Weights of a small GPT-style language model, trained from scratch on English Wikipedia.
Size: width 256, MLP 320 SwiGLU.
Training: a variant of Adam for these matrices, 5085 steps.
Each number is 128 + 32 x the weight over its row's rms, rounded and kept within 0 to 255. Layers, rows and columns count from 0. Numbers have three digits each. The size before them is the row's rms in percent of the matrix's.

# layer 6 MLP up, 320x256, rms 0.0448, rows 207-243, columns 0-127
098:215084127097148134085117135166124070214093131125120159132133176172167094175130129170149125129108156093172136098159162103046085097111151037195127142164110169066160161145130182179109033099110084171149139121089118131171181102130147159150068102188111103150071115134125143097164125118163148186126111102109158152161144131095166145126119147145153122162130203159131064101085097141099119163139
100:117052103122117148059159069158130105148184129117120110086161084109116128053151114095101141125133125087061208124084147149141078157183116168080127154145108159172153128141187112134111130091162166084101137080124110122115069112085090152120127114118159116152117119104156130166184105110143152100159157123124126082114089113158150094139080090145171187156147101133100137140116119141134180147078
096:082194207179096125100161169144116117149119132169122130115086112108128133139150129150108116198112152157144161159079162111130117065136103123087161167130153091135094160139112195083121125164088126081069104125149095110133148148086102181110136118095157128140115130112109125134148088190094162062150137112168138179116080127125117108170143173096162132120095139103080149152136100088124100074090
096:079090101113129127072105106136166137067162090118170167066139127131117141200134237094153124129157106147105122151110140113142163148188140136160114175155160116119053123135112142145255103196143139136134218150114080191170131002144175120132138156106119097115208166183108178159129102119155155121071188071158102144106146123149130136151153175132131106115146106094084176103126142167114113114123
104:102127093141104133145134154174094092157132158074083113120097141125106132164129114082197097099116152106128093193131112102155111137083152091105130043129142124119114145135117155124115083125121137118157114130113166206125117137109176128123156142158100134161132161143127106121123182130071127138140147120128143105089062155124158045069110174153124147127175147154125156066143155145130052101179
096:135157154130195087178121146138109139113153134132167085149152202138125105098091091177133091139160149124099109102103161101120161103107091092149097101091109141121154122141127049112162077147081077106161104148108101065132113194091102145092099140128168124099139202181118085121136167108195078162105180130092093116136082135179117202164031148168117167092085159133137065116119096189145108112081
099:103104116161150113107166146129120141213211098145152101173174127117161191124172110095139125119140132119122157124064171123133147148054192105100133130152041124129105116150140106127101125132153135141142080098084119105137132153158084164081093116157126041136131161177147113107098125118145090112095137114148124148098146150186087145115088083143150089072058129074124143103187167170113110207100
098:181090093187161134081139116137139186116118160087162155073155149050115113211209113130122133084124096122155161113101170085098087170049122148153090076128155118083169183150139133094134130045137151118145105124111202087130168120138153151148179174148134162133033148103162122082156126154167118084139070125141120141093155119049228093146052124124134146155154122142103167136133154169153122105111
099:094149124105086074181051104162095087121125118087172137124117066134146098172144116133160142173080100135170110137117132127053098104159157136157117115115109149128141113085091098175160108091117195093147147197089112132175127073138139177142105151120087160114141125129087129107117132133096121148156124135151162151144099170172084162130181165100172162133129091147154109120133126148134121077069
111:180118121093161120137099164124137137153124096165130173124097145115097126162154168111125124068135074126132097107143168126118158133138157148116112147133145078170173128141171139186137167070174064096087139168145097126137093163102097167182112160165182088102163141148217136092169152140099083161116074063175122113150072113105165107130093118128079132127140129074152121080128211148121106138092
105:163105126152187151145100148109102128112117165139043109129163127110097105130184109168111112151159120171197192084144146114091199147141093083101091107140118082123127105128148145128111127072160129141143148184153163158141160126117072138128120122136129120180140126140172129154084168098125204126136085130120129094098148111108139123100129169157131085098040176101116185106113160124116168088159
094:098093150155127126155114124145121132158142158128122068150135198083103151148158127075104127074128118111070097082162101086137120181112114145150067115160176182074120132149112108154153147105101142086129102177173155073115114137147206160145112120130056129158102127152154146147191090147049074161087088136131103103145042149094118053097095149096172105134134143151125096080115171113154093108124
098:091073131129166147094147146126167098075091124128161159137132139148175152152097166138122104150160119169119095167099132145104167160142098166132128105109138148167125068091035134146103096130126096116153178078109125164099096087152124163114200197122080173114060123116120115106078090129097125092140103135147096117125068101112108157142137091116128125096148084084161100160109138086102155095129
098:145149117063103143208108147083092117067117163129199081183124111180133161108100086152143114183126166145131159123090141113114091092124136177113145116162158159147170127109060126138135094104153103107119154142151122136056155105139108155198139141105090112166133153150112157094132138034103092102146126146169125133082099126127074131152089094178141146062137165078134191129060102110046074160175
106:181105120111099114109106083104131147117087130065131115128147129173101135127138188143142131114135164093101178118130093136139151078157156163107069209136152130114159065063137093162115160112089109193157157125073109126157049069183138102167142170148168083145107161116094170180098130102134110149127159074152080140130111120154166120136110089131125160131081108105137101097190142122126156130192
096:090140103043126180145141144135130162166135102150180100107082120115119090121146093136112088124105108121131118029108151099084203135191106237164120179126078091149134125142102089123100120093102052152115197122108148166090126100090117095158097119124133086135105164149164052064136180111133118103148149077125139087117086203152155125101102128097105088113168129047190144124136115123110040157098
097:045114142127112131185120136168071110144152110124134136111089084116169093120129147102187088110158124174083134098087138124130186121112064137119185105172134137167154136108098137087105165075108139086107119159103112168135118117087091125084121158085174141168149103150097113145101152139134167078100133109127083081179177136129109073134068167054064150118138193207115150101158081097145093097077
117:108068157077165130063165129143147162090131106109124148152131174120145162195110151112096117149123141123076127099116141159174129089150134089146114191096130163158152089116086146162188086144132178161131127115084111116165118127171096173070113094138109074064148139150128103086185111174140115188130163064130151107116079173151108095106145086138146158111132120184119106141096181121185132105114
096:139174116124111149141088121136111128144111130196129163157161092079152097145147122177089108111165162157160106107098162124072147144140103167137137062163099161168120139131135108096128128116091173117115081120056178145140171166159131143153115114112118122100127119137134138094121152102117124108136166124118132179117087167092118163067098115124099147105123145113143082141120102123135215138114
098:118101137188131158180127169128173154100137076131170147111129135149118108149108061134074176143113127122120099187120147092176138126126101140116129111069190128140150124105111047148176131115147093126120116124137139048121117136167087157147147134180150159136118153132160175130095155141086129169170120094127145161156163112122158145143134119129169123110147118170092115116126158178129185144149
096:093138150073103156125139147145114119122119210165163200129153161114169138128091127120112109126153140154165137117131091127133202118084116139073201061117178096124104092140086163195176123131128113088150109137104069205094140181160093131119137118130155100179079156099106125089119087153134145140082142124104137147175112123136132115115140104151147171059087147093131120147125107148108107171169
102:113222086154128121125146049131108094134114099163124079101073138100104112115100155147151157116072067104094108142116134122114110145136151190146152108107142146101129172106148150086113090130169181136148104138092144123098132135074158143115047059095124086098134180118098131164132132085166112113163124183130168125138134100056148174117104200143147160168061113081124132132145179112132111106170
101:126167163059147192201100097137111062102110043168147081130104127106116144125134073140156158122174091150070094101119155110081151161123132108115121096178107159123164182099123140142047140145124169123168140107178203111090172111163130124160131123132110106161145112112167172125089147115123181130180104107084147089099145146127125135120092174146125065202176112138177154106169142130073143122093
106:149131180097137111078111067183096125086112142134161126108159054132162155105203132110128112104156089089121167133078163119216177127131142126118123150148131080095144129093156117153105089151116110117164100149100199130123140131127076092118110103111142201149216147125210117160148131135154132168106126162130145099146120042144139157077102134090071075115072125156141129132190127187123116153163
091:154189115162118130122142121092133116108084119196117174063075129121169101166133110131150117141152160133137121153136182083147089160112153086135132161088144122116136145148140141082167106136134121151158154087123145119081087138095106082075107075152079104095100056172174116148103094150157176121160144136116139157122132152115099122115116058111123097158119111171059055160120134144131136147085
100:124148111101133110107110102073105139127190183183150075160181118126082089106138139119153076163129134142091104085099098199117096124138158131129178121121108098186141145148204067101049140142117089125062113128074125109127116124068137104146073169114222114101109115132125090082114143174130114109171147154033097079106106133201076103169116144129113119207106150106109180084129133141095175168113
102:121132159084087129085142126118126166183163085065157118126114077132140077145157119125106170120128141138149095062108117173130073056141112095175147112145118121132171164173080115107146102137107130127127088091125164092144163200142069112122142105145108191172129145074115122148090096119094080087145098091146109128195126129130141132198162153130083088106123140134125115172139123057138162105150
100:138114206220122203111148123156112103154181133186159160111167139085152127126123122080126168078106152148129138139143106138043143124174123146134121178111130153143125183155189132110152102084085113079131064135207166127152103144167214062135133139067090113108160151126061110143169107085130180179141126122165111115138122144185099108135171130144105089180157147153132118063196130148102081085142
102:167101149175159068116162124142086107166124166150115120154135183129135140112164168119117164062063170104158095139131128124148089106175143128092069098110156194101117135138132105143127081146122120142109063191122060065152070135108158145120143156121135150081161121105111151181195106104129113125080114102131137168135093084121181106096140132130102147146103108192136156141098113101171140135193
093:144120141182140129086137122053159128160072145150093113185168136127151143139140158146122131060109140145152147175164154103111091119143134068137186174062159054083132106100131125086157156081132151115089139114141193120175125167155153119099122102173090133154158130088166117126153171128145095085124105100061159129128124143152136151173120079100171094177157081142106072088117173099132148149094
105:124120090116169100161109121184114114146153143089123137095149089105131184143131136211159145105122146142172046134134147131111127104169144114147102170116084116151168158126202107117088129149095101123108107173112116101150146120141164140098157124101136106119155070078075133151102082103112150106151095181153134130133097093147100157201111114054120172159172116117134128136134159155109116080147
102:109208113104176149159195126146069089165129084166087091135155156068152193122153109105165138112100160124162192093176188095103145128133061134123086174135167114136192150116128079168075127072115093109119136170174169148183210132098076233063123133088114148113152108077146100129076107099143107160122112146114104169113170169108193166181083085192104082156107145122153119139140120125154106089161
097:076145148128204149167098129175106104131078143134112127075115131105093181118103093212131133138127157095184167134123153117100098152089170119082150174142178139079131182095081104133098184157122150144159110130163170122102160144135150111084147154161090124121158089114189127116159115179136161126119057120127135176110131134120199129140132162130083142119119097162106166087174114125185103163156
119:070098166054137106120101143062114116130184125158183137139170178130079155160071098069112144140142135232194109120185165065088129123145114207156107138155139094127097107128137090144133111139173125151101144182165104179129142096113141124154132116135128119116181130126127139127111097108128116105122119137147057121130134145165108104173153187091115144120136106138160146097141048151108147148145
104:184138119146120102171171138111126135145090110118134123120104106087127094059115153194167100198135118128129195173152076138127065139123129155089144059193146140129134125112133142164077159135135171088100122158154143145079171113108123113208151153092137116126133141152136149153126187143126109092147115136099104134129144084102151146137128130088192136106125174047078094130128156143124125169079
096:103119110138130188159152126107101091117159104111154193133065171101209100130170183132104127142068120066117142146129165110152121088208124111177158125091146195133133186132141145155121092137110149122132128124101090143118121164129160145116169144153101146157188146160115087147158150112167135137153145153099187151140117092167079083143089157101173152136144183142135171138143205100195055103133
102:187145116087112125153124154116130052186151131068173190080142126154033129071084042162134134128111148127124098100166158077038089143129131095096107095130107124128200166108099137081093115187162146135180119108135130188099129133140130150140110169148182071099116127165109075119101105123133134145051161084117140142106077104128146181178095138102168149064128103126162127153075135201131100179146
# layer 6 MLP down (transposed), 320x256, rms 0.042, rows 207-242, columns 0-127
096:141129131068121132138115138137131146171084118093101150149139117053156116138147136131143112085139129117142114145164150135106149124137115142135130138140119121151163143082105086147099117124121134159115164124143104142227137119136107175162130167078164139118190205128111120149114116116145185136168208121107131183129118167068182152124121118145131137148086138125123160175106050114093153122118
100:132121118171124108180122174095137130150171095131138114098128172141126161130173155168091144105132181142108134128144096122206094097051130101154096129135096128070108146065168125117150127139177107174161115156133136134115162066134077099130179146172156090149072155115162085148109134133129116121157184097177128154126165203096101117063240108167123170150137103154139221096114147165093120153145
097:139130057086173156042087110103146122065119113142104145143136132170172098174162036124126210163093142092137161122187136138151133097186120137203133163089108167138132078114130133173122108106110131146139110130131125107148132108119160068152094127093115151115156144157123086095104134140194164142139145127109093099115140085080187146162124104118100139137117127124096130185098129182110084217098
098:208135159134070066124142138130144140145078187125063176177118137150167145091097110152109096051138138194103075163151180165075157133118142068072115090116146114133182155091145132112091135149160103127101129097105157109144150174089080143168117100144141143108136058140135166102149132165138108136177104176154132138119096158089162117102115135094158115215182195144115109202080122056164163077121
108:142078104085131160167100039129082110108131113144136131123156158172149107162145120118126060141111161174113151155092114119117089115152076098174139207124154128074147096192129086078145161117102109105188133115139106134102108155132136031098112150096105206127147142102110134122110159139191137125111150154174111148158116147084093091161094110116111134101133150189118205143149181127119116122176
100:111147161130114131110147095175145117180094148143130175105182143106138175146115162116106100122160126162139122148140146152119140116177156175171131095123128139101086092073113103170115097133077138142071127151167125166123134098159134135126106110178097123138156108126107113162148139143148216145211114154175138151128142121115138127130230070084141096147071189075135093092149126154182159110165
100:117118115065111096165110093133149138172131153163137109084141118126126148073133131137195072114113181244132146075149152181131114109103093050143102117107163123099145149050119154094160156115167112114127204113151097135139055116121117146155112084115104120103117110166083132147113174086143161126135124137155074133091116148197115137135176075135098102193120144160115143157094135101094120132153
095:132168096113141101098202158153123068120102177155115158092115132103086147121137163082122146065147119081097106185129120161126149136158136123121163157118078141069153255046161110165126122108121126111137109126172082161086112129205084099123157176104135134073159155168137107180095127128117102090145133138109138189157135136125139189086130148161118104079117129158062104130119120105127192149135
102:158104047131141122105144103103131092136118136117120120124146125130193128047131187119178167081123151134138158106153152126188116158128123142088132130143192124123115091224136169081090097101120133180059123087156128174125096098161193153111137145114143044142161122154130095065123132093184100063134124106121123150106125129094130093085117105095144121158176150072126204101094135168091065131119
104:186138180125121118119186149146170136144165150126108106097138213133090124091180107193124131131098183143105118177134113157187098121142140113115099149125161101149116110172073133122126108132155070147100125156100138119173086111159151039097068141152164134091181092153116186183138088087090114161137148072154122161136109145114132175110155127097133122115145131169116131130182116192119185120124
108:132116164115113139089106194132103110123115106138210070077112112120090120138099133098135105106153157098087136120129146226094141156160104125088116095181134156100096103046087137147189163144107108126183171108138195115117126153141161125096129086185139127104169092134121130108111140129104117109152143085155150102104074102150073091082078092159126135158084094116089112146037049161118151133143
093:172128128044127124155129111119185148138147127130148150147102159151164142069067160153075079137080076159110076080117097126157119077156145122162092152081150172119117121131127146081087111116134100116137135171126099105123114087099100086083168167120168194109097152190101134093176178144131150099184152146174103122115116112141089186171106139102075141179140136144148162154104176120128140157091
097:136223164139167140155146140218088154109124103093154132090154159139158121113174137017104121137166130104106139106101136139142099129182092131139073196122194133108126127133086153121117152170093124152147126068141083083107141159135140132137126134155143107110084096123128130059090126108096093122096087085201130115151102127156124088127104143121111067110102163095117164079130160169105129090152
097:150127159173081094124124135160120084115152139112114156153132093146121122113184152110072142137046120166066136113104184103124146128126114134148156114144073116192113126165144125123098132160073162088131183168077127110154124120119110110154173112066129134110096153121162149142106074124157057113138167174143076103089093118125083130128103076125159061076159057110110065121154073084132089063120
106:082158141140115114054145140181165182134164074156160163086119076081145085142116073068116222134087109086138101128076126084150105109175111069169067124114097099131117122165137120092100099171142133109121079112137123087114123143109095101149102150105109185127042075144162132118176137136109134143130095126150090154122135131093096082138125111104089085152182138155099196169155113093163101124074
097:099073108165160147078114078111116168106155129105075173145103086151127108190170160111087149207127133103088122138153134107135154113139135124145139086155095158174191135130107056099154180123136153140149151171149123147132119174085131139134106099155090182114046136119165161134079115137080115148140148133164171086097139144137106136066113137178158194133079108126131056168142079181101188130177
093:152153162107172165139127142165125079096144167171200114145147126161135111144068198096142152104103091120095125169132187136070175136186146189147171128152138132159125138007125184117132104103056144144123132137067087104161154095141131140113143131130130126090153087215135153137088130156101094107104112143123165124126103111166109174128101185100117120182152119100145130123185077121138149167133
111:140114116139125149154148135162138122117112176101090113141164119173150146091074140149123143154182153063105133208064152119117078147084138149125090094130090147113127149076115060168147069070101150168126122147167126112123132116098107089184194111157154185136119188092100145152125141188137086068153129150129129098112156139136114120098177144105136157162116139133125204138148035110070126141102
096:156098166126138170092175153187171170158099147091148111152150072166060127184113099132096098170127132141112145106109146109096125161159074104116154067145145093135114115135119092154117124117073108144128190106108179107087068153137137133132133111110218125117131179178096190119112139113099160087124120163078173255080094147157115105063090124122136137131136172112176108133122189129171139118133
101:122050079161183150108159165168147132068148140107103112109139157090120164058103139113173097136110079128101156116127130202139113121107132106126102131095128127133171122119120166186168148119111156083125128146119183207139133117110111162184155165054162141116163125097148075164101188129137145114163120157114170159120079110111086092133101100103162189118123119157108111084180131186114127091074
100:145145107079135110134099118099157146138129108101129108153111171172127120084169118152158095130156115117154101165111103063192136105064143118147163116130131180142125138199103119112116078058103093152125133138142129138162082099132177203154142134137118124162116148130135175120146165125126089155119106095099115067164122131130173173174170149127116128134078140120176174142144136116113052157114
101:124102153167117038102157046096065144120156185096057081129136076102125142130154179116153120083150078118080142158112145145121103087136138126134115127131115137102157156107077103112098161178097102129147104091135130137184166129114101110174120107091164137161142159133116112107123072154077111128118126182130183167146103140083088101105160107135067120093139107156051141151168128093096167135146
095:072165105061130135139133121127132152110158131088178116108112091127124135075108164109125097164128145110114142169141187167098169080127201147136150175120148110140132055105069170114142113149103069109110110114104128145154156118112129223172119124144081043141139118107125099124132096178103009135087106121138168129136168145149147114091100157163130103061105126111141146085128121098126110108170
103:135105178096107180145108141115103132099111177174146134130158170133156098112145137115091134134090089133137084148161135116090108172116128130135165207149147150115156164100137144153096123156111109151155143141197154110137080117174112174155126160116149107147144062104136117103183083122132101176113172083148115181146122133127109135122117129085082110104164154112169101185107129063159137084154
095:134165179095133140134134144175076138136148136131162059139143153140123136149081169170135115229114135139105130130069105191127194134095110086080178118095167120142140127095124153114140108151106167094165111171108156100137161112155109142101133134123158027163150073099145141056161155142089137133162155138091099187112098146117160114057191117145128166109077137106170147098099084171108133130157
097:152089096094145091123168132156179067128157170108140169080122120154159093138122154111118178134119154128180124128148129106102084106101095090122091090154188197110095138099097157062095154147139115160128130095167132133116090135150123143103158158117078126170141146078136129126066077036158104137084157067126126159085165073147128126112114164077159157114064123153096204106141162116203108110147
106:119164152127121123109119133142170051084138110152155172118086130112135125121216171087121162088127143159138121165099112092120164138108140129060150200150060127148107145164127056104133098171137116127156132155101099143168105104101121089125153171126149074190122126134090052128158121130127130142164127146124151152093129139046136158150149100147139164109095132113122020107062086164111127132100
107:092113118176167078104123109127147123177131117124098141125137138106115160109104212120082089201070108128070109129142151170105138136128103046066122136116154135083166126081116087139172084148150112149139134057060154087174187101102081102138118141147108084164138130114116141102143131182145105152113188106156143129115117116190129127136093113174130143202118169171130154127140100098152160124171
105:096146134171138100099134104135105123171175071135111136101093105144112144158111102101107109171141153142106183137122078102156198096137140141109074139211167071122153145132155098056159115081135090088144155068123086076056177165132146135142074120120108137159146214152164086113152111187116099112090112203112146115115094161140093132119155130158144160144142129077087099113128186163185143105146
094:143123138080139136140109125135094150102139109140174167139158140086122170178137157123098121164112082138152114131127198126129182108144108140117138172130131147187117159196172122106154138128101166100086100119145144073129091110089179131148136101112199100084122133117150125107151136136128104149203143169154151160142095174168164086159123137081120114089121080048136141137150152188124156177098
102:097115180184106156085098093128150179099199125100156194168142097161141077146119117097130105141104139096187124096142154143117105116148152158145132129189155132122066118127168133081105142085160140093137143174135130161146120192132065123069111094176106141166144101171153116163132085130124191136132171094145061120140139092115080087175154100145179150164093080131105109179081136127085116124120
101:098109125108158088146130154106104168161209216116119150175165123203120117190148180167159090082182125142082118221138132095156144136145142106123142126105098107139092104170088141075104135148158040172075141159120102181098111107086176114072111144124146169061098100171106148136124187119122126141074066087157159116108105145190128129125104138130125157143145144146150144111119141151107128102147
097:084137110114155125139078098119087121140108118183063148181132134091100160099100151133114105133133129188117126123089148146114179106117096137118153057100089114144112053048147150161157146135142118145117183111080118118118164122174098128130136101173092069122148108180143088108128185069185133099097151102087105124171074179084126128100199096125067141114091130124199112085107153116176145147114
108:122077099140107149153087050184089140169129179147166155094075194161155095140119129132126077119123101102101087107166115127103050126091112171115110166170161146145118147121108118125124112116183142110093170124111105150142156057153098156093045153110116173108159177118131092129064149172168098201082150183103111135135101103093143032115082138125120202067113126108128145117122126114081145124164
098:164138119119138155165133138033116146105090129188154131124126134152103220142158167128115113159066097191118081104131147102105168143141081145132154144049175098104060189142077091101160132115114131151166138033132116142107086145141138145125116146051114148097105148157098101119101105115125117163144153140081130124118155115171147187166140113087197150158139133181132082129165096124128165126133
091:120082171100146127119116159121100134110141075186163135113135100093130133081143200157100114084111164101125112186156172143106205151160105134101119131155100193143093145005135112197136187151071147156137126177134103149145078170134115114107119130150141162127154113236100189116099094147121143156129098119153151120104142110126062121068153099115091147126124177180182111095157164105127087165180
# layer 6 MLP gate, 320x256, rms 0.0443, rows 208-243, columns 0-127
100:117156126054143122103108185135131147121159093094115094130078172136111121180138090158042145089158094104121117102145161089133167166069124123118196097163127101169096081127155158159099094193145105091165114192121183134133104136131144142124149137141131150135096152103147110145110190124167156145094088118128080097165157175119163079105071139165129075152137130082077165121188138168176147117122
095:158126144076102140067121207113147072106162139139159145138135168175085093197105084132070116081130090146164143162146132116084106126144142127095088133135128146132112090176132109141134148134155111116106069103166086126145102151230093170130124186111149099097096173093173109140076179194147097114134140107119139152186145161171130060109138114128077138122150113146187127176126137119104109104131
100:152142101141055090192112148076121122146134139106121192139154155144113053112106136181165149215123104073033104083122162120116123104102130171123114118100157114119159113127160100145154086094102132150187097125145176116069172194152156164082108127139128103131167154118175111187088120135139095131093131145128160172133161159129089158099137081169085135116065167080135154128092130114129127120172
101:151070111115124147140154173094087138105161140104146128162113146182207144139164137106121127090073116199128089112128218091125147138144142122166134052115141142114113146151068137173124119065118098103089105113138118150156071140168071115124121103149112153110137165141155150120107130154128128174177154106159090091169109091065072156098080158162124149137102142167154134133114092138135088111137
097:174125146139178130117115151101160134146139081095102175100136121101129128200162157138097095115025079105136088094129196085127065147138127184148140179156187152158124144152148135112148131123154106136111139126194159087152113145146131148123146090147133150055171110097088151147144113137139105125113151142073121126105105104138174094164117112165142063126093059133121091120129108129167174134140
095:150133083104093156100154152174101111128110089157108154163083084100176082112138132118186153115129163132173168091135146079152066147147154084143168130132126149116080064087110132076118152124125167231085102148135128097189110181172130142144130157080110124086129216124134157105115152117147105087098137139104143084115168132129113138142161131126140076160159139061073174085158185129122157153095
095:140116125246117109129183111149138125123114104115174147127158173047107077148155173158085175056145114110059141128147101112121124097125201130111108166106136159127155113154140141098099120067092089142087137105109089095137152151139104105085173198112088168133187084119148071143148127165157152097098129075159084181158137148131163123112119138084104131106145098154102173134119166093112139097120
092:155126039129092166168176106141182094126142110106161159168063092137129101086117078116144143123100156140119179106060141095173128121124119175099177128164165089117094111154131140151128098095126138146162118124188139183115093127185115107081108120182116109143088142102090097129108196100111107132138041108127147133129143133089207121111144101146122093112143120125141134103108135134147109159160
110:103129083132181122148082164126168163169152100134088153141094119124147116134097125102140173092095126135159168093104168065149094114113144143151143163168144149157076162174140137117141138111184103048099109179186124055125182184104144108165115117155110127180088185112151084111131186099146091133119134124080108106099082103126148179120084138092144094171162082113176142125118138180159117098073
103:085154180186185130089117120119132090121061147145107102129076095130088173160208147222097126132180103112154117160187186128096129100119109107143093114107124137190143097123148119144147148084131160141133194146166155150150083156173125073131166139057080172124089126129185150101101155152114147101120116177118097159165122090120137144126135110192110098096088148157177176185162177085099104131121
095:173131128084137144127128139171116105132191096154160116135109125140095167140128097111154175082075136124086104149102133122093174201136178098191171103084166154056114151113118125119166161082137121141116156145122091164199114192101157122133144183113046127123079158162113136117091134121089107215173056102095041115142141189140101158131141117162156122131105171115147106054102175175124155150145
099:134131139098138102151107146115200146131136136172113145084148105158160116145082104157146143127122118110174156123135126081145174089122171129199104079126077179091126106123109156122088117145157158103139165128111084183139099133083161175115176160105120154150106128128139090121108195125170097142118157121106087106092069141059179126123164057099185144142184100083167083183141089184128121120041
098:073143080126170165114161068107171115115105081153120150133095118132154143107098103167186069092114071161164148123091145115120184125102104150130174151091147155184109099134115085056162087121161140161096143106153111102122136193100150140156144098110087149120133138115154110090090078153147109065124127142111138138167106094118149171121131129056124159128186107165194092196129145170137088133045
112:092177103189146118100143127204141114194082142146131211102120027111177089155107153150136153122122089111148139136133072097148109108136185139103127117114171103202129078173192158153147075125174197127085081143117079127077138164106059117106110055187091090095094066162161130122195112176120141131077117123130137159064126094104113121057112101156105117119119132157096127196120131144091125115136
097:096153112126107144134143138088118119099118131154164152126091117121107176097155128151112113117162129137076114107183101142103082099107150113092209093100157110093180117125130126046072157123119143086104173106067191147086091134141140150105096094085088165167103140164177150128128186079112148124174122081170129128121111137117152081143135139146108109169111137172154160132173178148098171122192
093:124039127116140095126105126079100148114147125171134164135045111059132132174171176141073185117103131115182141095146153066105117067159173063139142136117172153101108145144111123148131057108068164135137112127143112074135127134077101116146165092082078071184144111134154123113105176113146148125148102090075133145085133102147126141156110106133143142168165104118146117125120069097209099088098
108:114104112109165143113118093107120130102086090136141143134116067148118141182109131161149167136121124159180135128129211071066192103142119173175132129112192107134096090166075171162190136136120156150117117144113169115154146094154169105169165172119079094135139176131153117073099127128094199140147160095124121077146099147119138176117165118149142152129107172122201174177200153099114097107094
094:152133112115111134122174099154100121165194196147186100134140119143122182086172055139125157163112171121116112166127104127131097143098144107147190133142142098130136119126219082108065091112117126170095150117141125114083093167127114099097129118132203153063086142095112080165161100143135151127117113082117114159104189137195129095213154130106120145139155126121153171219068124107143096125111
104:176152117143164086125110152113143093179164114132145198161112047149171125167101111121160139122121131113157115104076157075086095127118133100146165169163071181101116162160128152084172095074110139141152153140191088156143132111141157136110136129114083194157122108129068124049146111093115153112125110108191042077083105122165124122128086167115173139177127094152165116182149101133103120120114
093:138161135199149121130115137106099162061180123096100166085135170074136113158115144131133119123096094175151157121081124148086168080136146096133145121138091167118107130168106154120132182088158145107141132125088088147073166150104164080167115122147155120121146159129129110086141173146142209060207058125153072117149174148112150150151105167141114155072146149153125127117107128133111180106088
098:090172125147108101093127109120158081144131176091101160144081074102108123128106163113154150113132056131107084174192149097143095114163143104132134143125071164166195137141091203161129067075139155154097105074169129209171137132139105111124163086158173135111185106118074126160072140131122105077131141078195121073136178161076124154111088183120117134128173138146160114145131094093071125111179
101:092176119160173167180145096079092094086128090158154143149061169110174162103141111118057143095113136090097079172176141140080140114093164096147198085108121162145188215108100069131070163163097131107165150118165170130129143143165160120093130121110101182166070153108154142123132153124071157100127116138078078136114122143131123133145093099099143110193181152105112150129194131126128139118092
107:124135121104109132159113108106123077138127102128079218110096128133214174150129086134114171161124160146057169152146117055101155108171159125178103159097125090096132148111148133125126128074132182108121125121110150137129164098106101036118146125115076149160130212128190113165124082151083142179121081163189116123163105126147129169138157060132132101071060193083132101172151157106153122102103
093:110200171121184138037145148118125155118118127102086091115117147163156164140160096174091098146111108204133139199152123122115107084208096109034199177108205084139159055179138177095130120127114142117105137069095079154120119146182077168102120161170169086134100131151135085065155113155121132117123117181102152164161105127117126113066168172146142131089121094136107087129106110156139109146116
102:172147082151153158050148122140126081146137040159171074118136062123116203143148130133111154143086189158128172192073108091152120107093108142142122121101139133149122116114210112161157139164128201088119150091137120105094161111090173157147183080126139118197104144140150148153127127184085143134149147156129195122135131143120077140159149083118169117135109205107166127169041115108133150141046
103:126080153148128146130116214158151139087163183110112128083147152193123128142109065064171081112095096147178151125113171107150117146112121107087139173093097127083123123158141135081145137108185076157121092162121132157109159105143084122136113114189115065132119161122113119114086136127129138107178088120138139126136077124131116089089120145155141190125127187142172079111059108130119116143141
105:116135165155174186076117140157183168168075155156141157163082119143165169171140191136071163142138106146123129156153153101164103102165148094177085162136163132088165167181159055136109060115096127156122108136132076139155131135121140113116145124133047108194111119156146128073090175143093139162101134083093122106089148110168127151193110115118090077098106117156135057121120114137127126120153
106:163108057075117191165098087182153108183195121111117175100112110136134152173101055161135139113143102083143120109175140089097073130111112101144090066123112126154164145109224121126183108093139187068146133114102172125105117091152124137102113110125058136114102095109168118112129097120123137105129046113139120081137162191163098145150097067164144092109120147147105131184136102133139185144150
093:140082135042139132152083129164107142110169088144143116072105108132123184097121167161082161178187093122121148140088148138124170084097113129130160153104106115197135110159205125141101131134109143157147120128098132120128146128016105085133153101049192111081092148166093146161111108152114143153207136106134130113090106137124138091148165111108072092096186121117131200134142133085162115112102
101:113173144136131151188108167144111152077118090116153149136118119129162137166147107121129187121099090108186126101097102072155190139147195097186089075113109125114115110132145161115119185136121126124122109153162103114152171149143125155147126138123112125131095126094161137131008183104126106104096152156151143146173105133121119122136192124133107132133110133160162150191169139128103113105103
101:125197101110102216125098165124131161138107125148167180085126111158108120111078161121119146111185097126154110166148127138134116106099153155156201127113123154138055109133168114133160143180125098135135139183077062203139126113155133129140108155168203070128041102111139161167114147130065146091140153121138112092139139083136128088060107138113113117178110108168181141165139115108096114157159
096:102125118076178179207083137135121151150103097169076148135108136164112152118110101084139144160145128155087130107178159079103156163086134125074152161129125066099170126116097121132082127178135123135176137107064109203125125132092142062072151110113126096121129096140121111115121175131150153115105082117127123114149161144118164125134158156103098138114153089083197128086071168124170113179130
111:132119146110164137147098140132136123146175130131188122147130147136081091126138122151038187056094143101166077107153182043108106139168134167087137129123184182107101100178110081139148078108107143129133091132153167184146144114140098140112182168156089148093164123100117192171186126092122149138168136077090144128061146174126150145147190185078124111113162150186143130141078175096117152074155
104:091172079128167204134121126105081128138139123200124083106097111092146146174124179131144163096106106094149173103112176094160211118103156179168166148136193111151103124156130121107204131131127070115113137128141130130119097082129123121106104114145153122143149106118100135070132089088047163090077184167066120138129133093132140172138112107103127185135103145117166104186139097103107109043137
094:161067153168125146170089106138126092128085067150135136107141105094149130181094188225105071148095083101170168091134158095113102095177130078144149151103152153122112125110122154160179083133096125079112150165145143122154130198180167141124134127117068125155130108132119153027145158153155077130098101105108091141111090150171151156128075120140151109077126154169120147123112128093150136084141
106:123122154165115148177145151152146078205131113141134127103139100088090126139075135110156124084088123184153125125148238120069046118115113140109151121214124085085121169133083120102126149176119157118142164150142160112107098133190128128136131092122096132135099164105130146166078100111124068062052155151082148124061133138080159150107181150126135077136137083115129155098145112101170119115127